From a checkpoint of a small transformer trained on Wikipedia: 12 layers.
Each number is 500 + 40 x the weight over its row's rms, rounded and kept within 0 to 999. Layers, rows and columns count from 0. Numbers have three digits each. The size before them is the row's rms in percent of the matrix's.

# o: layer 8 attention output (transposed), 192x192, rms 0.061, rows 44-63, columns 0-95
# v: layer 8 attention value, 192x192, rms 0.0733, rows 45-63, columns 0-95
# q: layer 8 attention query, 192x192, rms 0.0798, rows 64-113, columns 0-95
# k: layer 8 attention key, 192x192, rms 0.0804, rows 64-112, columns 0-95
o44 076:542529453450483558527485507507445543521563521466483516542521487454493535526523517512504508546465536520578457457518534526531527505504455443500494498473493437529505490527441485513533467524425476451502544540460513575536531569480444454466502478484479538515525539512487535456512515539530555524
v45 097:585464419463475470519499455459500540491528519499521577526488484457556573494487548507487516538567570495552527504456520462447518512507529566471562525482414506511472544504491449491534499561527427487481433512511487469497461490509495492536487435507515479513499454493546544573583526527523568517
o45 094:517448522484523539479469481498521532537478485509524519559539573508482519585443484521409505512600482555497496496536524490543521527480489463508557489565525558535469556493525537520497493474521446477521541493442506534453492500452414488449507531561493494478480511526501484432441445480512523474
v46 088:469475480570565542387486543545456486515492496563515476536511526533502495507505506479481532508479512445501453422467481537538579535453492511470531467451447558512473509551538546546458494506449416425431461475462500463518430525498451510443511505535425518467538473580579484485499544474488460486
o46 086:532502508431477478536480473564522413463545559535541489547571440523559513499593537521436549481500481565488585479488532510498455486461503466510533525529541441504509477487519494536540535521592498562589559482529561464509571561508465568513466490481500554503426519473467552539523496547449492532
v47 086:513450465538461499542456527566563500479520482499480456532489527477503486415511524528515513560603483499541509518507474513539483565501533401484506518417516486515492532465508490463567483528471512492455474460581479524552526577485464530492484473480523503502501473539501519445530528467591489560
o47 088:502532441433479514462537475475433526544426466535538539525577467445484447553455487457441490532484443497477506415505497495492446438460490522502442498437511498483471569457472441507513473450466515477566456497519562454424468445505523513466447491551534517466462484490534493495561508563424561504
v48 091:534553481532516473523479440485474506474520513428498476475484520506534502495478475479437476486508542489483456495533476541518545565540440533500458561506493546489439480564508500444536514501466559441559565528537518514465443471502501541404478473470483522453493470470515492475406523512468519499
o48 089:486472490478509433524573549583493474495475463461551440505534474486512527540455440440509516540419486507540534534463473510499535475495516533497495497531446476498547505480546437588531547504479469471499485487483474467503527498549474461476464459507547495536444539515516511479588465533549469492
v49 089:412481528457523448480497528520540494437496402547553438488476518478503506527503570446490499526542442525461495451462571522488516556489469524544560490513507486521421495567493541480504470550523451519564417489530479446504503514575568523491462471481486530474466501519544483431483507482473450467
o49 095:487556439458525506495510465509482450487480585534482488422572499479492475474544459457492505473486477530522502508496479414491521490494450425501482524445549560517529540439532582494465519438485553523537519509520547487483463504488517478405462433449504497535458517443469492521500518511524547465
v50 085:526505528600424530470403489530515569561419535590534504446557514552497481466503475534426435562492453460544481567563509530534524506495502508465436462510505438471488428485545530461558483486487465417507525531450521497534477544494450462503474490481496485513501514522497442510505511487500486515
o50 094:460485450458532479453514509519463448482554511488485551481522474523496483502483515565600561538478539520487472537497533528503465463503535407530474466487519575509543553429488459523445465578558442517464479504538480426481564494482471520551549459500481459505457479408453520454559425502549525380
v51 086:526519527459459538514554473572476403493538422436473545492486482479550549500538492537530554537548554447436516537482501470435472555480477516466516496529515572563483435471490446482532534473464560499507518498549453585439512411488525499458521560492468473480545574516512521509522490542498569478
o51 087:508487499501455432523540498492527536473587506435476509513502539472416476572438487485510468522371507540551413475524482481592506532573498499472426486473467494489467465523503435526542518543531511483557534467481515489592494488534474494486458555493487477544565451544563503503499500543594426460
v52 079:492573465452518495495503501545455536531404573443473463444487494469515513576517501503460431463517500494508489461509554540574466509496527529476444463522482467509466479548517527509483481425506557448449545529515529442476523504565503513379492519456498519447495503552453498429514526423547462488
o52 080:489502510481470504525431443487524487484532492521473490605478462445494608399542441494498541533463473552476482510449451504532526511443487481455503478416448545499508556477450457546534551483521496516569471514416497551425451523468499462468481558504479581506533521498509500553523504547467545491
v53 082:484485492592522515625444513476450470551561484567501459508547491508450439457522493496449483562541458476516501427487565504512553499518554509505526481537536419551503538499512457421511509494479499494499472527440422458554527514552479490432488525534549493435508452532521474484546528445487490526
o53 080:587498527474526459404483473474524499476431453516445498550492488547589618520514554403464550469476462560554455467470453487469488551500519515515525525512479527482495513444537543518434443558497418509547502489540597528519510490466446511478464551429511496507501462496588524597493467509530561463
v54 084:491524515483490468494505512547567444475526493531509539553498502557531460529503501433528447558468488488485493459515467452440586505467450503532460480451500552527457521437521452573530522569556467550401550492448450506454497432512543518603458488482535515546447454512509501538421451421489452533
o54 083:443493530510530538543518513622519510495524550492501461498564476531512470445398540568472514485495497479481457512518520545463506438495508487481556530516561454532490501580513527538493509509494534522489492529534493520509445559476547510439509459560434492508554569527490502534473532487531466499
v55 087:485471522535537532496426552458556506568537518506526527492482504479507477496564465476466518500549530503519483485514518555468487475470568466488461471463540504506437468549497492526458529584501476460501506494432516519519533539465476470526512515498515510515425644504552502484454486503536518503
o55 084:495542553506525444556450537498534428453481519526539430459579536482523486489482504549496506555502546485539499527532482519568509469512472483584521533512489501515489526480475550459506456475530490556537544549553475484503495528528556534523510389490524486465538410470469542555448442534503530434
v56 084:455507476508589465516444525513463402490499405471514466503507508532535514446537498470563500472534489462523473540484487510514516588525462521489416509466509537499503469542479557485462484474456550500470505469525439467499439544493470488416451534505527467509489538486506504504454420478551530431
o56 092:526488553523469537502559500490527514471494567507456468463482520458450495512512519520501408513495520496504434502563437534562565399506482481505597500555431441457459489477491491472530572563450504562514507434465478457513490524478544534492502561469472544466513522468471485493514529519411537448
v57 085:503484487497576523516481558576458387507513488472511425471483552464567464547438569467564517477497479452479497448485489477487440481559433538498448504499522460514497544481534446492490558498508547504446562566478599502507417481466436471478486511556455458529437485537552456487524489537416478537
o57 084:498469433476441476463551448504481516510466403406526532553421480531465528503501492494412409482527492585496500511488499513502535493508518531450523559500488485443543460429501477499474534525486483535505449531538474516569474579481578548377460453439503578480500489505498444450507487458531539532
v58 089:529461493505502525556545516482536536443460601493448540570557435499530484464533504488516579547506537526475432480428494518482509469493463494535484508557456435422513597474521404500504524450488535440486542506493500445511469589483484536539548527487494482482527375526473526451499471416503506509
o58 090:505466531550484533444496433458477484562502564533516439556443575525462465540433520555497486433548514476476536548575530534572599505514579441462521390538491484511546494512523548529485490449531454515457490509473516468446613502497478429511507513505460562523528535517520490526523461476513493557
v59 093:470496453499559517566518506580577556468464475509521533515456528462499532521566521526472499448519536489483496515497555459483530504459442594461467536514454564544543473464489581513469479538505502404548473532520505496560502554398531494518547481452554541526492496547496529438439536520507553466
o59 087:487571509455394483546521489430497454521465467508535513472568539528550482441563421479484499525501480504452547476453509476496488513521457423525588506489487406614472468540545448451456571446446449468542534407487527517488492416525524497508443480437499534541494567494482539493482499495466484483
v60 085:483465520476554592448458483507511501492480480456426435455572505463478517545431499459521515522484522479441489470586538517559490572540535476551493538519463561509435484506543508471451433518531467472469549472498446396488519566453492533479471467418468489501486475546465458466443503543447526488
o60 085:542540493432462468445484500438500470510509546547518540588456485425521536519543377483452551467518493490518465521486516537491547433477496442466499548471545458432538529520465493485519542474546543520525454494441510513475504511457450544500455561429535460546501457493609518543507463482481436498
v61 089:499539514565565559498480563490463459497448443482510516448532554451535467465504469631498534538482469463494455497615484548511497431451539400496423440496500501428525562551511487505521447513491416489497496533490501569502513488489523485498463427528523492483509511541519545490422436507492476452
o61 090:539461580505444496536534446528500457593462468532573528515510453468508494501408560475512503525491502589536572464515533588522476510511550474489496424483548486489499455503514476494441482542476545551513513534488507436490511526446556571578517545521511496449513461443571511528517447531451501486
v62 089:469628516460454540574499487509554507448563574440497565460479455511438490532545456457559555545458551508489469537465456479488523506475533511585553545531475487543530508493523554528461550475512456520598482543462492479524434474471494440514491479449538470468572487506516511525522489455518509491
o62 084:513478466474512478530494496448501501484524533561465451472464468578515524502514451502444475495500470508472459552491506516513552499548481463508520441561576476447585536514461449503521460521486527474378466483428547511549541483502471488514473539509498528534510514456469486473468530489486502521
v63 085:546435421517513523444463514581448461454471466507487525502515512434516503553573549506534520536588448465557556519538479555446495510481567508458446481487456469470456497504563474479453509486460503531432439530462484529567522515470559579536519517497591517534472528511504488519453485505575424470
o63 091:485520601423549510494464480510521502522538422496508479502426476491468512508479515543500419452444553520481529490564535512499476476538464432503539549531482489502529491499461500508529480527471551525521456517528389460484470487480543498468481453522490527459561521559461546543434502521448574458
q64 110:477521514538485516508525523576493567493478596477486491539543525506484505511529486453574548489504454508562495472532483466501496510434436467579448466542528418485515489552494508540518537494485525508530492450466528480537508543521393511507476464441518551509577460461507499522510494501529490511
k64 107:423435459462521456442528493530486504416420510539496594560447452539485560513507455482511488602537519446495555540446533446472430463508477524497539520515464506499553485560438432500494492549501555474517597513511478486507467460530523512590491472470498532519589553448487429418546538529502536510
q65 127:528598470489545478450565514511497511511464517496551492573537518438481474563535555466523531514478545474414510552505492458543546499438517548463436480496448534520499427497461492455429418497488426521497565473492517491502490516504478538526493484479406491495453571489592460465523485543523423511
k65 122:491533505503494532523455463499456516484451446523470575517559465488529520580585547485456469437559616559522531444487552442472499534461517498460439549488535522503456500506485493436535501464515549448555497483459514451471505501554483503478504560548442494468522566454578539491422511423519578502
q66 116:488464460387483476519449525574504497441485452556626452552509538497517560460479513540502514483571465510516468579456559484513482478388537530549425490479469562467585448459495490474474506522505532516536493524484529479477460515527441522493524538502437533562525518464520472559538496543489565436
k66 114:574493550527531451431506508476552429436545491510534508612552483540556518472573525493531527542527523520487512467443511564452547492518469483465511437483448529452505478530470475512420500509545539533544489473486557514570496441530503530496539542516490502439532494470474490568408469470510497473
q67 112:526494508521510506551498489483485616475403451500513503476480553449487462523534548578475579462483507428532557484571515504474502428513558565412505485462506449453503413555494379522549567587527478514474471495554489439518533485478526524480419512549473478456519523485531455509467553476512450499
k67 112:487539532465507501497414459507506544485455422471486543480475569510459527507474515523535477510499477417514487469511584464497446440468528475497492414509491491517501468475484479464501526486469471498524477531477442477500518494463474506545499505504482496449538532453513496519433491502472436421
q68 114:482410490463482553451486473477516553475474464508487499541499461525446472508460459446499475488440489491508510558458434517494546479483509499529540487433532494543433491461510458526515530500472545481508477538573485533455574520631486535474514369438487515496424413504566491505442496568526473463
k68 113:520469504442492523531458388546489540482467476459438427568517506520507477532472510553528455475409439498465503514529442543508464521486572562543528444479510530501504505430504522497583440493516597486496477532585450512601492454517536485461510533395523554533460459537510540504483501497498542461
q69 114:508554561515493487497478506508445554466490503504532454442523550506479492479562478513506555540471551465470463454545504366543531480518572461467497514514532527489461461430551564562556538496508461537510511534528518513453440481561474509451515499521481477509594461562586529483488505495463506487
k69 114:502546453482448537489557517451530462514513467522454529453481555442495528521496557563550558508563490462470554530583527427435473436494500470521469486438481575573474489489497537555570454501534547546495472491513535413491502552487493539512576447497502488486484505506431453517475528419505500420
q70 117:510493496493490468513533505475464514539470509506506520501483477565485423482564531373440531546518459490474492454508367541462529505478448472530451525499446531498562524485484564430525583459517512493449499495489512452542511549462513511549483469547517470436518515513453526419568525403512547526
k70 117:466514482441487391523511486478478487466505500434541518418504486531532539488549479573492468534489489513471510531456421434513505538540465517527512500442506540563484540423552464468466538601462424476454491498534463468466518450453450445496560436443552446483505520534470486533461523447562551522
q71 114:498515477505411482528460556560511531528484482497540586463465505520494553553516522498473541571510528501508576511467488475550518529451550465464505456489584441483516482535413436557435538485462462539486466474499467531498475463508461591526509499493557494363488498527501564506563524515473464496
k71 111:551470558431459479468545504489429453515462486531502511533507462445479521508468486540545512501467508531494550471469513455596530557531484419460416525463580474465450490514495434576581470528570524551485511553489506510457525528494456540479600444549500428523545528549545474514505455535561460472
q72 113:478484507497494464434541472508437459478470519456521415506366458512453495484463516536511592512492579538579473466504525479566570525500458513417510512475476413475507489440464474434499508497514537518523488516474465534478528504530501505550497513517491496523530468525558468528449493530467553571
k72 110:494484514538500443481562520584502482566517497500506503607459515559501479541520526591515513494493478483505496539469530489589520472514524497551507536484527562466478524527450508480474527528508501572481470488411551424444455455448544492491483566447522552537525485495496518459456468513555455521
q73 114:418497493551513507473488482468444444446504468461507448507515459517507537412450429516549491537535471481563504446534447527549527455474486513457456463573441483522564489431519383485459514498524482500475544489454560565450513533485526526494447546493497504532478477463563565472513466484499427534
k73 114:440547471547544475540473456576517458513520474489450513532457496488493563470502458437446446504489546482555508466523473496499492516514495526504444548478522483536484528559542494502516468516500467483434452588432535512479456570525535551495503442480542501476439537380518515472539517465467505417
q74 113:496433552511448561541464472506532460417546497503542529491502555486465500515536553449440496473479499492508488540406470503479467573493507521469472462482527511430503496441425553461575493468613529513474508487556594458499408488557438488513520468513534480493428490510511501429462485507483486564
k74 111:500457510512455466575440497517496606421503496516553465514455576557587492549520559507566504519543465502399497524485457464495551487509537537542454454456498509452421478502481465521537466478494516504487499533502414466437436473520465466492493483487442557499420534457475553400508506523489487478
q75 110:493534530525508484512510555509483465526473453448497499479418462517450519532529471519507515440495506494471518473394512458426500556447467513534458584518491480487524504507522477499404568516499459436516504434513512477489431531550485594472462481500500531453508505506567434519441506547482552553
k75 109:482497490522502571601502439503497550547554448434491550478480449441471482432511514525466444422605463432490448457491523447477513521497544504541464576437446503458591565526483474509449461498477559583530538518498521506499461503476480564505508485547518520495521467483432467500511555517475392491
q76 111:484580533569467494552417486450483479492516530537536535542511483491508499529506523523496434441549453522489484468499531515493542482549518536475518566509468466498442494478544517492481463491499474551474503521463493479424462510548497450520503458448473535558546490562515505492467499553530437504
k76 110:488541493503439542565542502436503520520465475514424487440518416487564528539520514561443495441527544573492590483522575440529527456489466528501495473503516454502521498453453514541444449512509549529491506527457410444556428518496466478500462553508518490499506556529528460448496552521522504510
q77 114:472490537448462565469461515463521527511546514517455442498457522491466486501536457517434481459423518515504518478512489513527535569500455507441480627576519474574492475512481534434431510517545464505550499533449444451437485573491565534545547485484524434511498503545559509449455525551587481442
k77 112:484480417454452528462508487500455492550453478502517563478435492553427422506536417559475543401502469457526512472509508484495462589508473578525548507453562484512453484520446459452476529520538553519535599499411445552495470577495496477523494471500512527446485457498496554517555527451537504519
q78 118:508508507448551519448474490493492588516510499469519530440492467465523446516489491507456489533524545474521502489486484481504484506465479509542473531588485475476579506506451462485513461517593492477507506510473421446480572473447523459504480538510465458493560431455536513552490488517413463502
k78 116:530464523525430524461538446533561492497487489495457473518500528503526418486479470500451543474512548446496606512508448495451480524540457474525441451529499516495540502506448556493522471517493455448500517510509524545466476468513438564481527492502517497485527551526534562502548491474407463487
q79 112:458468386487454491517512529512466466479491545485529506511494558458513505469512495541484589494483482484535554482455548572541587555513518510505505540525549482526545468558530477511419450451549491468498503550508483391565555481540466488488563482534478484536507544481485623514562518516546476493
k79 112:477507476590423470568479569454457465512501441460484573524444511504466487557498421484511534474456481462516502490494536494532484476535494484443437531510529493560520460535497527433541524554500513499531500424509529544552598530535479510438484502444464420435479472493524467480534518488465517469
q80 113:481513477502566440500525494541443511486513488558511513518500452533487538527490485503444505538521479486442520453596548489416544525470453532555440492442541499551544460474493460476512459439510543534617528502448514511419532486486547468564576539551524492454491482502498514468560547518532456491
k80 107:583403517531563451552480565488473530517518450460503523468567471454513527496526462522462481496507506478470474457542542507547489496460496577547465427504503529520464505468490479526526482416528476541538485506520549462519508538504548495507447456537477452462573487508474496524497427526468493586
q81 114:463555432497501498539472389545526493433500535475576485512502526524433513434440515520624475521505551492512518472500496564544495506505474494502465518462558462522474520521434548466490556568495480525531520513520416587506519538497485522484462466531449477535478538500470527411533466518501515542
k81 114:520536503503477524515446423455601483457490510434523547572492451499452510511474536607485504531514471499501447479519550510553530540443473506412480520466567522528516528434501414456462553471446444522469502496496489534522473509533554465532515533466582500519490539524537496507468572488458535526
q82 119:509468451521457599490515494450520532530514535575481486421544477510515500491454489487596491572526505529410494475526560473450508486494560511483501499518461466524442496536466587494523498503520521475479580498480473515519516399558521545510481500597510494442516502511520488483540501416509485570
k82 118:583450482489455510500565475506536523472518541577574518520476554535427585455479538620516446455488534523464484545527476443453506442534465442465506482478435510525497449441580497486513537386426500457466511450478468570487478474432517461485512470573512483501531467534479565481491464549542591495
q83 112:486462447536493500533480472498494447475590516429528470482439526478488440533478471530438453496526519494538515537507461430446433483438543522490435505398540498509531474471570471516481488458508478531524466504528465519569477550444488493517489525508512472455508461521499516486505490411530491531
k83 114:457426534503513434575547474461555500490541448491454500513532496518527545479480489450472533541390492541484482489482491405559485459484478498499505520405444555529521434503521463493459491501506431484443439469570448576564499494521450518524455491493557484519488441441534535489523493556597472469
q84 114:611457554509502416478536452505501446479462596485481474439551516507463542514510508510500440513466538517431515511442541588508531452532513512539496500457408446511474472547455477526459512542462525554456483488522517513536465532455525457508542493462536526513511475581488527538598450446550537530
k84 114:468483546502480498536480512558517454477499429475591510506533493451487494435519485491492459480427487614505508524540479552451581457649543523530415500473532470498511517481471477536511517488478547461491499525514520432498472538516571490491464485512537439483461489470510471453496492555571471507
q85 111:547544462526510517523498546489575452481496446528448498584474461480475493489515564466433493478423454488534498466417446513526552540545474506523536539463515474495510445515574483507586464512492519437478504497518487499469535483548519457464526556529487561495480482465447510451485489491498468511
k85 110:458594502459458517530498526493462491519505474547517438568447548493516539504525547478444520493484534491563500498500505533497474465470524500527489534446498556471487526557553505497492479499494500464516561522579494490428504526505493528457468493462496525464487477547467512467504529535450557509
q86 112:490469503542554512443399494526456472571533536490446490541519547529467514500517476555512482475443509482487522417469519432485532497459465521560512393482521518447497464548520578429441495480480517463465512519450465556495578481529517530505461541528452531513486510534475507490420528470489423479
k86 111:545516480525528501503518552514493534495489506447539409447474479480523498506418535464482425456497513501440537491557572464495489438525480476531426441545503450471556536543478480470513518563499481492519509436484544555446547452545544474545439531587488521522487500460575495526527509448445522452
q87 119:452500542517457531510445487464607527427535446437551482555547538502529510518529486509528440475506508514494516518519466504457518514466486550502486425561524557510531514518489543463562495502502503550577550467550535450442534541505522476518449481489445469505547430448489474481537555463469487460
k87 115:552457475481513471415488455545588462493507482528506461471459509514548512467524537520497496516525507468477591490495453509499550482495491419456503530467567522513533481471528522466457555444473522536506483551567462413496485510454555448559476467472575511529441452484428494513422472494569446507
q88 115:540492475539521507495500441473464491539484535492479535417535490591524529488482552473491513504512517524467499542524411552489513491436466534583508554513524501462459440477500506548456559445549478494470543459499569507514522496590503455486518570606446432510413509569505475569448500469511534456
k88 111:513528471581516469522479545517532514496493488457529521469515453482494499541426534517522439485502433514514592508461447462512457560491520527567451484495482498495495418541566450507507496535554467452507444480534445448532423523485463480518557526492478399457484483549465540537473515566531515567
q89 109:500481511453418537552571443530501503487535456502530519528487525516462507447577512509523463426433492519510482503535566500529545504512494571473477499490535568508520463489473481513474501508458510498519496541452557498543531461430508558452541496444450470434453509487518457485543457472522473474
k89 105:473448549467480504489490454523498447537480428500486485509467463602494483349470501412544470463417499535476550541590461406434518501467539473473482510531534480488459502543478455523536542478466458524456491464504550515531535461528523487496539563533465470462516473483444476512486498473492560480
q90 117:506436450487500517513554560493481479499451504491567503505473498614472524465604536541523482525529545536416484472561499522534511510500508527473567541424498439530551569516588506488546500549472468451505525508548478439457484462511470498492472501539487519458507496506516456510506505454491410522
k90 117:484484484535484514438478508479575428484477501547524469500529493498416474522483534444533481477508523531499466563489554483490532526431518581576569474482503564496492518531627461533517439500489520607553537527459481515451479531430563501494460495533477523437480566507521517555504443488511474517
q91 115:489461471529485531418503562547510492444462485507500567524455550471466481531476495551514513554556514488512443527605437495559511487477544447503446550499423433466512496560537589496519475495499536502433471526508566513477496473466439553459465464582555517626553538539496480513432476496542476494
k91 113:498466496520505462504529507511553487515499470512494490521508483569468488455445460553497547447472595475507537498494493470535556508551471507507521412369439439469567485489523523508473464559535546519552475452519508539468544458453537469467593475495427476543426489448504484539506477455516528509
q92 112:520508514545494487488488468507499477474441553540489459480443547505460531458528476472499562523484469534455488550497457497521468462475529532516534499571460452518476503495552416544465460486524488563520492546476498389482544504567532471590458533560493499456476517498502437481501495483522465425
k92 107:549556497529570529517575511522489467475557550528535543460504499437482537507462561546451480452408518418468474493517477438520490514418554516480534543516596418504521481489523428505535446487476552445502478448513538459474537470471529534524504529497509511466534488401507501461497566533472548426
q93 110:516513484445511520508486425488482455492432589546499535488510450488514603459483521483423465451496542538462474509520395435492550526552531545435565446518501511465443531476518490510562505477537484513477543502456478495410581488478499547480488484461469520541496491445531540458513514524518546480
k93 111:552530404524365522522510503487478503528460526524504499529464491483496501540446559477450474489529555498491490497459486547515537450541477521470480518474518435497566526480469493439463465466460504463510513458484462506442461447447473452440451398504460574534484455500511476511507476525470475440
q94 120:481463474552456461491495518510445569430562467502483491548576429520476531514471519501572477486477519459459555532470558528520482490499562462496507527517485521590522512415503568558490476414520456489475449454521461494503537451471534591546475444554464540453528539536531481477483459475553470534
k94 116:458479597501482496525521464548473528476525445505479606473498500518445438481539551530451493454490483493483500464479480523517474518469499504492469509409460438493566517450499517506484507487502485448479531491560400440500442457513543513495498541533496499497534505485491490539526474528546599505
q95 115:479503461513492536353485450510504497566514482468469525440505522486442479543460464430528459504523516563476492521454524505481495506537503541537558475499546532610525520489470447480515555519439541558506505480539494499515503474539437510493522637544515496533492551466456553477443520507485434521
k95 116:464450438567453504501473470453438518513574434472493493501440528480467529523477506516546535525483490501533463551547464515519535546440512554509482449484520483451603450466547520488482479535538533470483513513446464504516524561470398531439472596493518525506537515529558444463503461481512506529
q96 116:483504511552515551497532446461499467466509419494479553464479603568490483430567474531502526468549574557483519508493505554434539539564551461466498498458452566461462492472477539499424458497549511470529419561525498537519500437508461454474461505496483514401522435441556526498496443490525444527
k96 115:478522536529473626478474474504551466470478470469429515469560568521509426500482546502515486499518543508499484548491484483558434511490494482469439469451499498469407459560499486504498523540506525460479497518502512464532489435504521439531511489471460541491424578468498449555550506447493509549
q97 114:501539519496581406515489468580525452457495505523463523503396510448519463489555530525540492529496527540413498534488509482533426477463495506484568472500503531491467497535544534423552459490453539406538518534483493464530454568550467404440432397538460445507523498492495471547503518501528466482
k97 112:478582513472493484555528440451542433466533469451484537454520474453487486516551513528563521524514467516427472505476477525531574413552489493511516507476429492450509425449467527537492523454496541466444532507521479531524520498510516471568439477469454545460534492442591480528517474532509474519
q98 110:519439518497535494555566437489596510503484509504474503440533501439412546566464526426601550469512543484475528454469570471477499525436506532478546474540519469497547439464530472555595441548542475545497503504497515523541563525516550483465521494485486508510483522461517520469530450537517475487
k98 108:507539469444494541480501491562464449436492496517444465459422564512476467448463479493444496574536521549454482440444605482510527519483506462528573475453536474433455459560510464547556502538526437525482463464436525509536516514545483448400516544453463507538571506478523448479488507550480512492
q99 115:550498545505537494507518487500471507561502521543536460456515515505470524455507488416433493529509488530471513423482483519476466409536447499418470546471518551604541397556514477579428516509446564498518498514553461493463509424435466444551430473549533495481532435438478529449423447509561498512
k99 115:463515449457531493575517471500458480540584440549495530510576478560510486511510492597472504503461474513485516420476519571442509478519504480434464459460500523501434502579472460445539533491457520404494489450547461548510443524397485566451484470484543465456444473404514522579486514597588512487
q100 119:494437545497473491506510517487504441505525486496477545522474582504588535508495512494547438528564579501503538532506552515505516464507441456484441575482531514520479409436522465475536515497513494539437514479480400488503508516454461467525578436494519480488413524503451507524507460536549481496
k100 117:488486504515472524466455437431501466519471522500510480558485503509458564514505441458453507508470496487410484532490507481510501478445514516465402576535524407477469521494387504443498536553480490515528524585453367482506539482556516558513504565507459511482524486458485565519514500525574545505
q101 120:533469463498552487517543485460541534438544494509516434547550465500504482515536518476547468545584523515516440485481478557501504502564473427518449474503553577474533529478486525618441553532571489515465526523487439509494500550513466486492418465536520558474490521481495459501440512547501488516
k101 117:527466503529528540462534557515450505519520422521578538561510516531491505511504495504472435542488545499509475484430422482531495522532487443456440404482447515504496572526454493517541556509452493490495536551511496493488577486384525445510472501513506474469484502433472476483470518507509443600
q102 112:476568468423476434504515566441525524477508562559476535444473523463442521480486449539532556498451489569497535469523456485499485518561478516485475505425454542550552529509499472472486477518461541517439453502477552554582546542495458480451500501446507599521460428553483467532463487526518501536
k102 109:521478502509552448579425517531539467524426503540482416489512440512489481475517458493518473504476544439498516512480493515496444456474543527469557447447477514589548481474487455562528539520498517485502539502497488464477501567532468527447575491534501586501470442508539535481576595499584473490
q103 115:513538521456445527522507510467498498522519517487531511524532509464511500471479529497512401461402533568502485484523498473542494474463482464479556501512493558484510484457502456482472514475501534555489463455379474588500475491488491487467430517523444465530521541502523483470525448471478482367
k103 113:471549568500523501554548533494510509468460543440456454485487552598461460487491470462450502542472518601501575573530501555584490431463527551466486492401440508471497458437533455449551577455493539530525474543457536524470539559470466487461485518553501515467485556463495462526497499520477528498
q104 113:548478495479559477456480473528513486478564476504550543480547522520506506579542452489563572474473457533428481448441481519536557377565508496519499515466541499448441521430429512494516482575580566522456522542521523486438537545472494573538470480523438517552488490527480458495502500484508544565
k104 117:416448551538526462523490465497535474449521559508485428433460470541442516521554423548571453511558466488482549427494482504494537493555577563489468458466523555535453595519507512558575485478508518445509494468479489556504553482549540452521474502497502521567499487440488557453491497451495451500
q105 111:443478569583504485559520590507550477507518499529516415448456492414401450528536512511495469526470492535564534445490462512500496512461506477496512513439511577581490486492444443502537431470507489453504542545526542528517480526495431494562471436495498459519527512499548543538546486567463516481
k105 112:474604462515527479477523545469476435478431438571527507505505532510485529564502486557559519509448408482573523447508484575481486523481510490560517499484466511503520462473517508474467470415549478457473503545560543534477521485522437517568535487448485485514481527506554485473517512532543558479
q106 113:434580471534536544456503540493577557632558511589546498506511516476472559461471470496483472496541556498492479527511499484474443450446539500499576553456532546515493487452492503482517478498519506425435528476557530546491504494524451551543521532461499494521502523550480498501508473474554510538
k106 110:546486484446515527479544528413510394486544532517513481521557476553488491539493457465445500471543529509464498454487499504442462505429525446522474487489468411444598552472480614509497522472493462488432507506513505469492507504459436453474517506467499443443460476565457505473574519513521519512
q107 120:480502540533422535439408418475568419556528502488549562515536450499480516498568488503484553591534444494505526461458527493518528458526497463461496508473479497475459505593517385535530450444435522535535518544538465500531524490485477503486477464529516467495443480496485496485438556521492511451
k107 117:495552520423496507475450562473571487529431466525526472516520469486463511442477512507508556584482503501458424511432498482512498482467481483493454458481488500549484592520482467438536476485554627471522462511513477544518471454515493469522458566492545487548458481480528498441504497560488561493
q108 114:502526436507587529534467472468485545512495450500410488486507528516537503502529436451483498513537393483529538465474556512502447490441496497500464522534482526560427492602502457564498486480500428549474479493506499535567488468525491518470502517509447503494476492509551491556537518461524560465
k108 115:545520503482446510473459432512557527504510528557522480451532506499452460543559482477455442452475544490487480490513471541551461492489494459515508571496466513490530540505554489474538513505515481420534488464539568458494496502576497565580466511528525431489557527496554478511527439518562507478
q109 116:555524472534466563530582501623482448485449507457524479513449499517523426568428520472484443475549459466487454543457460554549565496462508495483485471388464517479468476531469504505560520492605476503544464449493553477510480455517472506428449501541446483506465475521494534517542519555539492463
k109 114:538480452519453565566558513496494559535546531557480528482535515465585492515486460452564466524535482543476461464506453557497472445467465508569552499477502514485475452468499536427538462555458498505520486496525555511550514473580465491547509524476514470457429515470475520470456511498441458554
q110 112:590557550504433471474464495538539445529510535463477498524492565498540476462466458478552472435539449526577545431497518472463527460601510503453453549541482500473544492469535542492514469505552559446520461427471449492424524503471527570487509496475573537496517556549540538530574527514528455456
k110 109:586459556496528519617516497519497500497485498571529521507454518527518485516523481542484574529524482489543554527512479522532392518538497492491464532514566460556498490510564536464493504551550548503470435463484481587450482532513500484537456535501556581426544571538449505470467501465465498507
q111 118:459530508443425464479453481505478479490484466494513510507539512468473452569490432588479423527594542462405510537458483522459476380533496538507476462508465514483554485540497525493569563456520496465431508488529506593486574529483450480465498525441426503464495504432480576464504480483521511534
k111 113:508484511480494547543452490524512503468446496513484546457535510450548527513475509577423522505579458464427438513549519520573507456515525584434497453522423494499512556455488477507555600525587481501456513476461552550476477511491484519448501476505487506522495500488468508451451501464481473520
q112 121:571552542503510566560446515479539536537544526458514425445460533566458480511460516517534540539530418539478435569452433449455558514475476506435453471516508432505485522486520464504499543518427455540429513531465534545471484472453469479446557510488455478526529532444398549477534494498541496504
k112 117:496551482532478424503468485529511483515461503507469491465430516515571448432543521500510465443534447579477408540536490473517466553450528486491481478550504516511558490544425528583467511466453441418472486458428451574516459560471494535495507467513487483552516513495489435490543544552488543505
q113 108:480544518494471503548537523471493564450481474510429520544485523549517480560484420549509562470515519459516532429474424519532441499441456458514520442475518486534417503477523534540508530431466446531486517511459541437428513499428459544530535495601503500558469480562495461503518525500556489443